{
  "num_attention_heads": 2,
  "head_dim": 32,
  "intermediate_size": 384,
  "vocab_size": 16384,
  "bias": "qkv",
  "init_std_o": 0.0,
  "init_std_up": 0.0375,
  "init_std_down": 0.0,
  "lr_head": 0.0155,
  "decay_fraction": 1.0,
  "max_seq_len": 128,
  "max_steps": 6941,
  "dataset": "wikipedia_en"
}
Each number is 500 + 40 x the weight over the matrix's rms, rounded and kept within 0 to 999. Layers, rows and columns count from 0. Numbers have three digits each.

# layer 4 MLP down (transposed), 384x96, rms 0.301, rows 98-238, columns 48-95
562517526477515488504446493454494564516562441571465434540561493515498536453445498475507565613427469586503456514485425446532473457572496473463500
513490493539509580466510544539428574479451444405393425527504548502524526490453463466476528483431474467509453522559561528480493483559535436528471
517471546509476572491535502551460460463501522547482472497472551491547494523567459491556510513440437506492454475491444537429490511462421447548526
488511447526490421518535466540497528457443569517514532531548527442510591576532530478523552473481490465511483525539455491473448527467466564478481
524535412577469450484512514524479515530488529389482503606536530436526519401500530487465587489475476447580522569509508480449530526519411494483498
404563480482543576502542454446522513459472557501529445547434467509459479526561522473528478438475535508501520533595469550444447598543543457566470
458479577538514493584468474432505467541487449497481420434515517476471496482510503536493439473572467484461488510502451476542500471539456501555474
476567522518450555564526536477544505460500501491534502511499537506492490538500500550496538514533538492547530439557480512476525466529456536469472
398564519438518513512472542520478535483486496453507448493515548545380506577581495501538500498495484498489499429511503476467539543526532495474550
421485447498536538498444481518490451462509451515512525500488429533389399579536488520493442518579458455489438464502460494483475526551518506538491
496488557519574514495537551495495406495455505543540497479517457455449591551468487486454462459484448503477442510513508548524515497566498467514420
545518462439446513548483511463559457471509467541547523563490488507499572523487510482473529518545503514482534535483506460545562518450490499543488
544423464543414440498520491521518428515503519470538468452450495465480512482408518453541460512469574448463493524502487519472610556493515527536430
549480488503538492476450469455590466505450454531505478443449530457386484509530487532579505562518555513477473504512438503512491516501491485481450
518546511472560513461499466558470520523506501380555521525468436430532496525467519566438529417398480547499488528545465541458478499452521471467478
465498518534398516505420493450514491557537470530454485451500560485497491516451535525495544569516466490527495477521510503487530571540469486521502
507526478551512509519466541555455497488506525491496507487515459517634477518559558535416529506458450499501493499561480517510544549528529475442483
496478521539555553483522481477479447514533494488509506514484515516440474509517544505510470544471451483516523539520519487464459521519497487559509
499575544513546483499478474515390461479495589450469507546528554544589449523534431504531467489498437542583518541459511555440485512494487422480442
507509539506489450512544531501456503461510540553499464503493472531553448526526509488491485576428488475487516467556488539442520494446502508509528
593502518480541471501477509500525550432478476488418457521489523496600529493438448450512544522495489455444533496486535577542556506564385494470520
504514500421486533426537548531461490467544560535536526547526513543582494515539543470497585521445482472528535471493450531511517509407456519523513
487452434562499461538508491544509521475499501515438481561481515456474435539544502534493529505524563487470510484524488508534506495511506495483479
472443549524536476537489496500496586486577523495524576537540511539591492509497510503472571482439458453427529507496562534532516469553514582573512
406526475536493511512516577460443478525476562473509570507553541609520544517450507530498508536536470504491482478475477563588489479516431529515501
489447525549581474572465515538536451510471479487541508522574493499523541524500497533429489451465447518476501489500518539496530578486531448467551
458501473491495498519476539510500493540474514441485469489465500498536547605462459484505475505517497471499489502514523474521490505489490519477531
584491562493522465506477553458553498494517501505517543521513500537578459550515477511433485489476538470560489514517532487515496531505495504502626
498449579524526486485475517410537445447551501476520503568515457495525530480508545515555464489594456474517564478516520518374544549511459509523471
541542458490542571506491475492492446435516497493487545503535456497509452501496465480492497445512511507493500516524500433499459489551514544522567
531510520526531485491521498483510496471432513522484571492493507460588512534490462469476565515561517531565557522444490507459475521490519466526508
480487507446479525543477520457512564515477505549490517456491562593587486458537529584523570563516500557446491522407548518511472537496482508503529
484531513554463513472625549523495511507531544475457511538546483525563489498499446513516470442444527454472517468493580571492517529520524540522536
538502484476548496457532465418494520467587475505544530515532479528536515469536537511462536488472511426454511462436435518481498513510492434506475
441404575507511478549436497555507533479487452506455521534532478465532466520443531469424441417539483545510474490411492563563576481491494476531523
496530451520481511471491490538566559519478515485512460488415482471472472497468528454484563525409510499503500490474501412482445522486529502534507
423551489490569506588542447443436508536460533457582529449424463510522484543530500546486545480434545477448482497445559502518481432446475475428522
468445487564449549501575461478552438554492494477530558485522573432485435481430470477523490445517540510544503450459455486590522529515518557454419
604440470498436499514512477498477526496454499497443444450564511576429492509471516516505411502542406445489513536412506511476508467507505529494495
446526574524489544480548421466555482502510512547491446444554421508469476586465506480464480436530554568488521552508521435484485520434580467445504
491482475516458522394515500476480541469522531500536470529586516502522533574482518487515480545510542459462634534515507498480487522500500532511477
483513508496499545587523490487475508516496488510520567490503482524495478575486461544485547505495533436521491478525526478508560555464530473503583
474446579474452425577453624454477459469519505502456495543437476529555529520414546500522540581506415478479477522528540519513494524507520551514534
433479477485545433508505457469412481476497602549483462474526510483521550542516510468551478471478448509478492515474512507535489476508422549480486
450528439553504554488541450555471513509465537544440486474467499477473499490440600527518589547468473473522544539529411477486528452543497466464522
513479485494511504522449486525455477485503536564506430528502505472346536586582532567548494548419512454548431478430494538466467459437479524459374
435449538526562432449501461471502476485453600495460561473518446585434488489523455569478533406516550470505469461503468548498505511428497508474479
512584496488455568524437531528505447561477498444523531533621558514546507422433444535499473471477480480567559532457510542404460554438438541507524
477524497492516543423451540493503497531480514546578462492497429496538531421485520486483466510486494551445519538549498519483482530446440462534458
446477540486448549518523477452547447595474510489451443499450545555474486556540531553526487501559471518577474530517561480390503442496448529571526
499501509492419500553525518482505484463505541404500504463494529479561438499541482479451574508531469492530472429543476483513447505516472489516517
512630387566498591533574470549438552496386545465443488503468572468624477659570509433522427506422545567492538547482472533446531587392420500547568
436545497505515554535604473531515500540441521502506506466502542490490441520480502530507513514486464473434531506493503539594530505495449535447509
507526523475478516550457506507513519514558491544517531546485503547597509494522486480529536486483515487468509580541507480475507552535531503580475
489480572446478513524516449506481589472563503564555482503442432467483562586442443488510410519536557488459442500593487533500481495466477466506525
594494497482468518505488442501487585595514499450478501554476502498484522463526483498525533503456556518515519470449561502426460460481457532530496
525435574537519485469472447491540553475479484513406540463549470495513484510534434530491483450498480561467481466426581530509474563590517544451486
454571465558529525422446557432460500518416494462547524463514514474445487461557503570463440411497533565506547515529457466463504523416520460467513
467472496516506516511464469571495554491548487476478524468502447503465473567374513516466558561514536472490501495409494515537461534481446613470505
484498527541463468483486554533471443516445465463410445495502538529556518511506511468542595493523460474561489521503509488546512439559500449499509
479485541478489484559541552486498523562548533523493493452457493530469505498525484530458469542617586543564446451474458451478510500510573450430494
525433568458530476563502506555542547445530473524444505529473529501542475546509471481541550464454528528495472496632448555490454416462479547548511
538537489462466438526463471557451457482549590465433466524465463434489507521480416509523525532503450521528434473507507411487531529509474462444460
576482419423460426500512483492581569510500537520490532444570471512534537449517470468546540499488453441473492494483558500529541525478525486471503
516511554496493495489490581520498517376470547469501482542516523513567545462539455506431521460551436384509550482481493513504521501481499535485485
503520535478519461506524491518516530461506482504441507539547501531541480502502475503484526479545468429525494516520507505536522556477451533528496
516454517518508551531591531528494527524573448489510513416546439553508496442511555496504469495478471554525471477446544482490406471494543559451466
428511576498503522509520570508495581537435479530585490494506497465537516516554487468516461563545585500457502453476433531473556485400491473524483
552511552537533530492482485544477450605454538554463470417532426484446489583591510504502483517557484534473501448461476453539521503495518491461460
437450526542524510501514459531470582545458495542455473492529466558533469498530469522471457499478452471532482425470517567466481515524483598507476
542552481492489451566465474557517503510597473460461454473537492461488474538481536550488445520530541519443578434534468453473464466620480521446465
474490590490495457551492486531472495535571526431489489518468495537582445483553538549480502501479438519473446502539516486535561517582561436499510
464573402517503488530426411483488481453476463471474530536464500554455514509425490507509487475589458566488541517513514550572488526552499525489477
471478489503463495550543526579522470440464517471557529518535526545540535521516492527547436457484519457489414481422491478503491443500531549544559
455502467476557469503448487458470508494496498446485564475475514447486526524515428517467469433462506442512492559493457466581506501537496551497443
496499508542507513452490571509518456420521506446456518502464455557505497491467479493546496466503514466509505529458508507540548452452513520542492
514492438484541483513456521519517454526485502455495492510524614501532453523468588459556526532526472496527449526508491496584522480492500472521386
532443511450547494524431458463565528455492443497479425481499600431495479533476506482500519525438450492522521545470500566488514461544492438573500
480478395503577424432534465467437446502438494518523517514544505445459472502455519505514513469475503591586418486433500417486475516441495471453462
471490464463403522525520574592446473431401478481408517536462508509508485520490547506450492520461472526534602474454468502433453503493478463406467
540522515474507452505476518438572576479525469544493446537443520518540481403497484476564496587455441474543572476461554508483524535529472505518549
513550498492507524525484528514408499453511453435589484483517551494524496483544522507521512460524462551542471475519518493528544539521425474501522
464457576563515504521566514555477475581445488493512507507464477587489488547505456482487511456558440473558552533522488523496494515416555539488554
481501484457515476497497513509488507469480509546454520623548519479458514572484550496544546571407443480515569487576510508508560498459492455540547
556571563551473465503510494508515550483537509516503543457478482557417492532461490499516509640485454472472496498461517498484440478523538504543474
554481465515489465522488529522519520503517522505463469470446512552526434450439483497479492515523548434475497519476502462431469492469525591532478
520509504490481455509495503498485473508528512533569493454559525521520510545418574556506545513509529591588517479498426519464513481481459474524379
497541481541456448505465471473523498499512539516552547444510456514516458485471501468521494529550509514515550515512537544484454528493459497521505
503447456460506480436513524467566537467489509509494475419574502543512529564433509438490493498536432443442434494463552512480446549487504526438524
528564646550515464471496518507448512535569498496451442509453447459544423486499399460529487543561486526531537514413509492495535468496508490508543
458480523463529455424472557544423474401502482468490484566479468471498516470581525522562510503458532547503483509502540533487443476499464545499544
412553523488546545497614462545561474466461489517589485450486453487441505479486492578589491426504538520500526436525391583461469512455523470538369
463401495476530529499500575504476485487461523513479494547511428508479543474537542482544467463541457462496452576496476506487555520527471486517517
582488509482456494468490487509529577546548522507505499458550501469508536485526558462405511451488499467543538509502523567473543576540493562573507
605474505509498493565536582504464417500564536509476412522601559493496428537520469488526470520562526414489633415548546451519547539521486479491461
465457524486473532536504524498521486574481440526514540561476477460398460531534503452536539553439517486496536448544577490530503517445454504491518
427461496461494573467563487493530466497414453500493396492538564469439432530570522574433512479504469525471510509447495515450533531596445520507553
541519555523501611522453453448585527504506448466535550508500559535577490558458480404460552451506528392480517560591518525493510570488496531481549
453543581504457420490503516501505516509521456586479482537528498522511566503569531469547506533474521489514524496532442510423485497466479515562569
537511513530498492477494505510457471489498544386494542501548543553541494560531515491511481446487407489469550459473513491459530522474482532488489
428505420547517455560501496423508526419498506474488514515546449514593510460518480489420495542479490491547508499483571464485498492502480467537522
545523464519410409520525528575477506469502468477545579511519558495530521504486541566462559504495387471528568537491534530489523500556556447485474
504516469503459528499457491460462503415488429483496470535479415540514428440525458491490559541508504483501526392488541518495512523502561503439485
514494482481462476512498522492509562462456491509464509502486559532532512472541522456482521541487468522476557442514429460531509498513515524449488
488505491525572428463521523507521541497454512513527539542474505467561487550523493512486541563473565513425502519515521451428474414476461525474497
471466549529494500508522461495540437604499429446587510536491515502442503509514415517517506542498486498474481431549472581449498489467535455552499
459496516464564441469535448544500376528511515535483502498513464543458490519521514511557503479516526564461498500484449485501480587554450500496503
492492463521449547568433583495543486547560506495507504570435462608546488517473555516474479483465471498552465572501528533494565500501500491565548
386466442558513558635452477384534496479466500440539518462520513560515505512434554479490475538472490411420414531455450616533493550497499488481517
489513493493501417529452567497589467478514511457544545503536529560446450466465433570456525463513461485410501505405521488477451563563548523500566
566525526571489429505523501470456543477559503540540542492496521511554514487501495519543559518480454494472527461491497496432488539476492498499501
545538467439472534474516522508497526435522586458424515477535649511631465441502460467503582541546453507461441533480573542527470499492483526504515
513471488489450477462536521453487460474484451466462503458477524503415533497491506464524484560517473537536435482477516485484460482560529561519487
520460529457507566492451520505534526526431510509469513528511473502467528530544523554483462476528494473529533532448434484555547457520529531452506
550519478470515503493534477485511439474489523546415425496456459553530487489512448532549546498499545561539517539525510502445596524438499502610511
521469515511457377505439495441522503547567557472519457461514357500385539473546502485507484483490501581506527387489515520445607549558437450547501
544388493461500529478547495529499520534531578520533507481554540462487450506462520456507507444475490473526516542443469534503449532490449510469447
526416458480531483487406519474497570497487469505434492482527517558548499427508514494494493586456559439486518473459474489419486446522514483498470
450517526452491508474534516447509484504599577516487566567525542476365535502485445556489435484588521470558514483575470492445584603484471480482561
461492523523560502470534542564507552548486590505491501414513473469462488425515543535470617513567535492513425598452496534516479526471501526470510
571448505515500537507481555558490538537514448435522541488513464534436492546525474462470532502392530534492508483496520502580582477560494482481498
525495455509492519508494486476484449525474522522399439538486519469500480492493537449507440523527497562587481519481486473522491514567502501556511
533471511498460369489494540503578477535480502572515431571477456490547473480493491437492537522519493513496446464511532507473471477579520503469539
480529496513532431511435516507480550470510461517542457501495536421540554523528527552529498461481563500465480456545499514514482463508527481551507
512440476510475466510496451509570465527453484520512513542531518486482517464477528457465503521471534504503541462484483594433499526552525460574496
423474496494499475505539562545441428514534545502483558507487529575540545449518440518507533547500494518536476526568527528465488553459459500502555
547460474530485509478503511522423496511524493498387506421415515501519466513532466503468536451514532424507474453499453530464462520528467520529596
544488453535520440474514500505476509534491480477505429466563545528512568470566429543496550484446529495463537479503513495507511541518524499447530
457492526467460495483536498447487467464456491512533552532469496529472495437456532430534516510490522468508528492596542467498542531530461455473565
509501466580519483468523488518506586497463551508477429586436504542467556563520472437483515553520578439424559467512452508488477497462563451522432
519570521480489460515515470527467521413546553478535492516473540529568554502506383510466558520484488485515466498506457502522520543560425560513524
476577550499514440517538505492484532507471499477496529516518571546536477483443476499483487506545490508490478522494499535501555450472514509547541
503509560453542483527536526496456478498518473466496579510509506432540430490460538521497504484561492529455503541461520491440510545554502492522476
543485561472487464480534464507543495456536454567486498486481492462489524480511484484505545509517460502524496483487490499465526533459492488530471
536460479488486493527554531453515492571514538462500486490442457510543486518520552489445562515507502475476447512527433510512483489489540456557522
449477487523485484493425477530490522509429485493487505459506480508515531477501478463476455519500527434513477483436495498439541445486463427508518
478484520547528380490491422559456501475519556479466545511510548437533442521565417527512469437568518580561503492497457440505447496532541474502478
528546446467461494458395471559579563516524597566507497554534504496446474564532496516564604493474405437577537469510551548548525510517428504452491
510524524489529505505513579588499475489541465443485513477491541425488570495480510551448466578501523415529494384486441540488499502457502495583537
569489541440473438496499573496520530489510518447433509571465470472527479523498553491523547556537491486482504474478538521462470457575482492558553
508573501559586503470465549537510532476525513417484477455570372510430439500510560491454509477424441479487559470505468474517454465575518521466506
# layer 4 MLP up, 384x96, rms 0.238, rows 99-239, columns 48-95
486455490443594471470584437488473512507499574499463511485560484499424499480451422441471488453496475505591477518545486515495434504506399543527519
487455488532479507532501487517463493569492455449600476527490430465502629515498484499510448522500450523486562460495476511505504469486462442576467
511600554533512526433558426591527499500455542450532536437480521420542482499558571516537441521460519453448516489501514453548430508440567423493484
468529506468508554549485475459484554450484443542544471429443445557502549529460514475392444542502511497469482553498447505554533436526516494491536
481538475544433471522586487465539461474592525451523513554513567488470485479531498530556436579515422494537378535441512549496488587529453595412500
613500433475464511410582494544553455533504484491544483525492532525531469517481548568493535556447540531537526443561523413471563492445528499511533
525473538459486491495568410424466520536541471520529498546532480475551476527577483496562454515461507506555519555491486528480434527452434522531491
476525479449482493474523521501403510492524530491466474452494516479475480512512449528560522507512567534527476468496476518538505455434488482431570
479432497470463536428463501540472486470519507493495489547457527401422624583511497548486519506495472472492463443496442582497417462452528507581451
552524404502539487450500555477476431519526533498539490409506459484447550521511524509480401503457551465541490464502429503416475577495547492420523
507501513478409573500497538518532480543461474515503579524544489536476505504524408456539472509502488528472439494493532413486472421462498507418569
456448478538442458516471507517524411523541488434480482501447448460475531469525578568509470540513525521444494515507441485494512506526552499487468
467555436548493553495499486525471504520575526457472577462462529458509478537504490530507509486557460537530433375484556539510431437495492471492539
556537491410546536510575506552465519501460557457507432432498492475432502499536424552529529478459423542522461530478470579443407484461434469465474
500567589452528503462528463444523491485386464500477441485558531461444512515537446470455516526528568486505516513502511488533460469450546451499505
504538430488414479483501479485522445421421544511495509478509515429509458469479524491478541527541549543516540485506573494529455513580540543466462
489507520517460494476499499471553487477480546512476490513519493504506532537505407496474503494473549503511538480473548458562508442533512497508546
457513463529530453489553513503584591450518461552489504493498452478545486443459498519473503524499581459378543524490495448516466495441567488511570
480542464508454524433526460530489486453565455454493540429521531481512462531446410496562535474490515514463522520503489473496519484474532491479427
528480508554434538495475474497497491509640469540472535493493517518538485497543406454484532522421518499556473611445524559453473437537565451513420
506493485491520488569476427429537573521469471484449439444521471507534455456496478499492486567547515529522495511480536456485470427561549525525536
520487497533484571448504463455564486485514536486452520546525488514508541503454524544445546499494493559521460517534548478510509503475419480522448
539507607525453519483549488541459576524545501434450480517544513492477493528537502595524511545553472492464477551426454419554460455422525535494541
522497539543526478552470483424586454532525444488500457568484551592521549417593566515524468491489392455389457496500526488445537521454460472535483
512588531421482546529548480493499484446512529513459485558493543489549439494501496544514494512531529568435490434442428443474510473498552472450454
460478479485544480508524469459543499541544514452490467476542481529483535516515540476515497469558528498488492505503501459526485517495563450479538
565510509544480456483522464512472555532500543423545441527452499493508536414516507490527470528559488486575548471454482524518494479429498472477524
444481468517441470482506467394460487455510543452454397531524473415459450514520483483548435553508486523552493496519501492477438560479448565507448
442499492444509588494520444478529454476559475532496490518503495527497519558502498489481464491446498461506480472496515569558527495486556481494487
536524515444497488558456504460465537546555489500502499450511567413446506461530511533495461493506488473443430483508489510523539397509542491531516
491513466496504491467524559521522496518573509496521459470496580536472482516633477549505421534458558512473445520438494546494482485470532504460472
500595480501500508481508532484444416519534520490444495512521487476474552486451559499461534457494519499422454518525514553520458442552507459509521
505492453560542456509527460523543433533477504488482534507460541505501495445520494553435550476522537506521447562488548503545440518549485426446478
510532521565442524463466507507513495456512504541485486522506591515533474471501524510548483528518594493534446558497551445559500500488530486458478
536569464539447509550490566560519522441483528542523459482456539471450539479557486516509484523495434523483421486447512445504464491489503485516517
449473510470477501488478475470483491504424452488524525576484529498495511515563517449417484546539557501474502506485485505412411509408511504555526
562496508525530508439487442556558477525491467508545424492516546523562385446455508460414456459506552478517501500455426538528477477521516470485470
577508445427403515494545531494493470461465541561449436492483517531504465486516509552506447483529537468453524516457504540524530473528461504489492
534492492535531459472527433505524463536549450565475494474545492516485496571522507534469584587534516501486490579487555543481492506444498536501533
511467449438534527542455522507502505499585434620523471511464503435405463497466559541467483516494500482510469549445515531444468500487436480518471
486495499462479518572534440425502443436496509552476462503520466502480455487530491452519461517503470548483510444525518475416553522489423511458506
482481420469473453508535528473442489458437577472616430469467514551468437547400544452481449552593527464461471477485451494511498501413555533566571
455500491479418430385562476487573539570473491489523485544447510527555544533481512472551497488469524525539517494516511426455507481500520476484447
501540450545508467398473479535555511490560487459522488544522547413513496510491536463501518457497548525527463551505524442496477464442478450487487
440457442486471529482558489587497485410446454497430484536490534485396504499562583606490517527503456520551463490497515565430495439556435461512450
554542550507523498477491425438522484533554446549415475497526419548499544429537569477541410538573548466444512605478565416516497500494481535443488
542576364534519460557464523515474439568491551513475408436516543562433543510553462544475422530512448517490602435471516493434485380459454530537485
528424475518449498560540456501504496482480504452422481470508595536459461534558517510449570567473512458546494470474498501462533485534527471531502
471549475515487490491462406538545443599542451539401524465489516531490499462461537529513445540535485511489454505506556497486503522460431507457484
488565490526508499490497499526507481534512511523511457453445518360477470513459542502458485482477511542517486471548486553504506404484553452498432
498530539394464543491514432454566555453531469417506594446405485524407574500481562472554533576453530530485562543575396499559500484415552565640495
535526491506514489495594465488531549494533407535509515570473474528456526530521427530534510488543513487494496524542498457543513496531478470531509
509525511426521491486528465535476534525437545491447446518486493459443573519451495545482507502517508526490467464469511530527514447495479508499469
538537476480484556478450525541514470471515443512552439426466454456479560536461472526493505455564549557556504490448534510442485470434515398476387
508508546521486490446467509466492535587553474532564505485450472518470500476502505497491419458493438552456501576523446464470483537465551493484496
518457489484391437498477533477551452521497480540527560555509518509536502470488543483479534509535529511520551580541545463509513504435551495466539
465573481512561417409543445474524486567482471456541504517521510500473496509501495553501366524586515538490464629411539460496434489525470509478484
482480517559498501568471498467517512530457503524510433508513492469492541565507541512417499559539561511498466481535540549548495454391503532532529
459501500487524497451557479523468476546518569450482513562489526509497554491570451457503490507535582527525541482495529526509514532491461489489477
530535448494564510471558480514447484458494458519546468465510524459446455527534518532506430493528474570497456510557510521479470513450546455516499
594407490472426539545495534529566506484558502478526489602535540422472577503470536509458439562495497564457477413575524587509453492501525515493492
469501524500456486468568534518513458440454536466476476518465498526517466474487502541468415440509505585537497508462474456487410453515502511508455
528479475473478478414533472504411485480499492495469532468512487435467537555526508448506512503527469506539459565470518515462462441424437482461564
589453512523486482502491423474486493583612423503460472488495476455546389506470566473571491608417531529522515524479473474489447470473520492580562
534523429442506517543477538485464532544491500495518479566410408498508580488522511491435498530487481519430472455463513542474541409547489487517554
482534483571478490501561485473440527534489413483473470417575544564462540571523434474539474530444497479511494496494508527502495467558527373526502
587530444491504472460512519531489439490562545454447501490493494476547428486420525595486529494479433531505544566492551443536482489575469534485569
475533451533568553520531480493496439531441502427444517424514502492464506536547436499388453514515490471554465472453585438574483431499475431504432
448502490561439527473493475473510509567503513482471511498452512602517501451516500512534503408511510509561528471494455525552513468441511462486516
447570434438494567484517464548517428523519551585490490491528466477462432478530500595463471481545497523523562537533452472519452431445406538571472
518519513461509434527516492630579533414495463538525554460464519540472498542493452496529478518563491538505522553517559490465496441417493523491465
510550473460477441451509495541586473491480462492502485538474473497497432533452489494547412490510587538521511503541530547592501557487501527540500
569427421563491436496443460444510521602467434527516540508507455480485479524480541524462480473475465458414497456438466514492469481499513467543531
526556480557438548484495506475498538470518504540494463523509508524473523477514538560535534482471529512422487541466574546469509421473442488500507
513492474523519487530529463534497479538479548482523549455527469449468484404547505420508495485497549533477462455477466493503498530500519481527504
514517483490476456512540483480557451476452522498515473471488459539482425505574491462558501535458502496499507523478499566574485502483454466505464
515499392500429386512491510565506525414512559481509568479470549532517492542546502482542478513475506520576477510477597467494494432458491485475546
509550444524516443521622493470398549570565525506541508469545529500435518574535504464554475532520526587548527463400479512544433462378499466499444
422541515451437448548557505573508497513533452514446473457481454478409505532594426618548435527480498547508516545422451522445509498453491456422495
539438598524503501439478554489465429458474551500495559513487518495494479563522504482496409494517530554565496556492458458535460471484560522444497
483548542511490533479493511527570554470501476485503521522481559434530572466546515507473500415551499511475460571463488545505487507516502464502533
491549504455484542497466482493450488479539464473459480514569504516431489563437443435521551530512501476572522541496510516586466508478537434490498
537498545509519512494512547523563530464513480534522460491493459518528480436463477501451453439496489521493492524454519439492452479502544485459543
491486485468496455486441475507498566501528501532511455520407604516444489452490565486446451578524537515534539473498484503506518486475555492490474
459559515483459473545410463480472541597504457505521471449483489500470512531497535463440441458513501563472440493450454536503472511486507440481452
523516479509449451483489495519482548460538528458494476466515495487488514538526460540485464531488525570515510472473532530480480468534579500570433
579486477469464522522503478432476463450480522503481460446475582485519472508500524479466557527507477529426503475454522535559483569508534553548475
504504485475438506397496529500528584525496536468523465449519549500505535539502491508488466522523461516432432457450525516532505539465449519493550
527509600475541504478469538494588517503497546542593428417465492453481488470472537532505430457509486534509490501449526498487440479501528476501525
462526434507464521544511522476587477449509490447526490566404544468495441542545518543486500500507524551536496428556557456541482517509433470460541
626444463456508549522596509494476583453491522497564527445477478472458491533517460481557469510511456575513503442437481515471456509553468464579438
412495567553499491492468527598505491517589479491482520528406501539486579486530499516500506525526511461542512600483481501595443523494499419494475
489465568415501509485460461495543448481482491542527501550534516478414545526448498478423479535581545519554498488506487529446473516486422532595446
529540406495530420536520480454518444533440599480396455540545443512458405520591533503517464517586510428488489472414412490565420452484434505470484
481566566522482478475465492468492533523496490512487521476438461434433489486517510507532466570525512512530502414439467477460519459452544477510542
416554466554451566552513434495502472496481476421417471500508536468485509446543498493456513601526463519548445531476470537494511434539545506470448
438541387572538352386587532463516464508447571456519488447557530409522440511523501503446448553515521516453543492484553528552470514515406483471472
544523488495519474499537521533505447505485540468465492519486505502437534515486469495477515458556538457476414524480494520510431463521462521455509
481504539481500492539486547480502429476494543437512505499563466533476423470440499404535503519555538465426468538448510483459519495426527527458498
564529494549485509438620592471551466512527451496520487563479532480469484474494509466452538486505485532589573479483476512515556495511470549493544
412519431518437466469462421502533503510500472485462449420525477575526515465541544543449407472552568531491499493533426563537508446498534519495554
541557457481480533511512450455497523448526465440603485455546520470500509498567482469579481504541479558510459520530508561493426542454514482532488
491533506509510538536469486504520444523417477488519485571482500528473494461485528519417557497506429544543469497547557511608517480480497486493439
556532492525536542502517524518583432465545548475458506498536524487457487520451563489376533451507467514471492527568505490493545499498461490452484
461561469482444480425479454517485528440494511458530474554549472521534603508565502449470470592525530554468537498496424458506493480501434555561542
493475440473534497538499494555436459484486565455471532475500454497480505451565481448511425488530497546415502554497491496484455437589428470409448
525496464483521438453519406519489471449471558482395477487586395504445491392478540557508468618470517484507584496467454489474510489527555505534486
584482459515535439533511507485508474560522456494472315450529613542439457451547595514521442603627498457452435495514521461465488519456506481526524
463510527517488471479518528520474509596530508457592542537487518542497512520453508470460512474418458456408490501449515422506488521524493450471491
495526490524505522500535513529449414501441448616547457560523512592405524486527526516495547549518533529532545482506496545485516532505481475482553
577488441435478469425524481471522501499519583513530486420458558481469516469483519515550516565549462505489608458530554500575477501519540545563508
449488434530437514475525526475509505461494491476513486518468530531454528513572525458534527525462470471504506439496542530514546532558495524491505
523504481486517538446478514485510465412557502463475504553472507507455479551541509563627547500550459472501503532469503530470519512524548572426474
512558513493428484426532476457544421564496477520522534456502450542487520478507508572558576535492544503551474496529539510520506453446489506558445
435484514477423395487512581412555453547574572501473505510538453540493507479538533471544483499541556567421458559494471466521558508501537461423508
576551518435488477455501474500522478489478474494488508476514558462483523441469483508471502504505486532515587461495619470433513534491556543497471
468488510495522497474463529502504527532499588488522536445422497457502528441509422525467469475484460559509484470457500489543509448461423460495490
420492555478552531555499391449474520479550539516486493536549479474438488496544515446479507512525539531490529510480493465601501491484483389491497
422521440469577450480524479562506531570514522464528543574423468417532533465481553542494448455503552549559517462489535493489426493497491529504433
484481487528461480469522478484528518554491517512480534514486527485545560489559502470511461522510566541492597463474450533520519461419563509480498
526554496504460503507476480466513573489535522529523509451495503514473489459508519519501506538466529500493532555490519495430529497479457523510481
451531393563514505480556486565462495450510534407478492475461511426537525540539499510552486464462479465479486585542529497489436566435509416548493
480497439476445496476454488430527512491491501438483488478501555535485461504481533506532492469539531466523491464517520419468567513439499492522564
440472529483452517514518524507574481502499494532533422516529538449428463525501515455496469558526534485496487542490547500455533487541554444513418
491573396470492551514561498472464476477548553472516545537455515404526552521479470515482445476554484556481472414513530535476477494491461455469561
565558483552498511441473484477515497535482462531513514469445466474478566441567555527487423466554560517553514480486507505482511461474571462519561
562504461485470478495513455486527534518565451514477507477581514470459586474469516511548516504503576522473488506463542459493509546430475503500497
454509450535475461499478488464602534527491518523504518489476493452473468449556564546443496460508530483496570579445512444456523492541451481531464
514563466460491529570553506508527522541540488514509520511515441528516463411502481541470513429500487491532443521470553517485553534452397523491565
572481605505462533419560509470480524506482563508507562539498485492495499498510516500505463516559482492502461557479501461549482495458514438428459
425534476491550474539484467478544450531549511478543480511485517509486512522448477482484480522470385482474473447557525528480514545515513423431407
464589509500499538525517521524582466486482535564480520438479575501495466489474560510550459525535453524445444514579537539423582487482528458521467
484428464514505516455539544514472515439440489502513498458553515555497466447532430492468461490503466509523420548483497496497465530527460498480533
473575510553510465490513501555537504460473506459519487561514534559489546522503438494426497503497494532503492483545518473532514548536535527488517
527541490519498484491487518504503461475422553481441549387501463493460511479537481479489486478514525487556465498432537501447439510543436510476472
459478386465480513519455522466529449521537475504536495486441437505476501470468558486435500486483475500476536501512524470527582534504499498504550
542512528501501538399441542422571518503515549601576463498463516517451487490518520421514495549524465505555535478522486532616495484529479434489531
496535474500445520505531505569530532460535508454485523471447467465464584519540485593556483574501539542570434448486499478543460471460519462535507
598505453497500506490413478561498496524423520503543478456530537476466464521434429475523497496499453538443419506466522504529455450488529446481490
456478510541512465479523513522427525542504507519476514540492487481439524484514470575507505525524458565510543498516572476500443476485526477563517
467501508508481515472525524522451493462495502459515444470455492455500535473563534512417434522499582507524527478411515470543458495509541465527504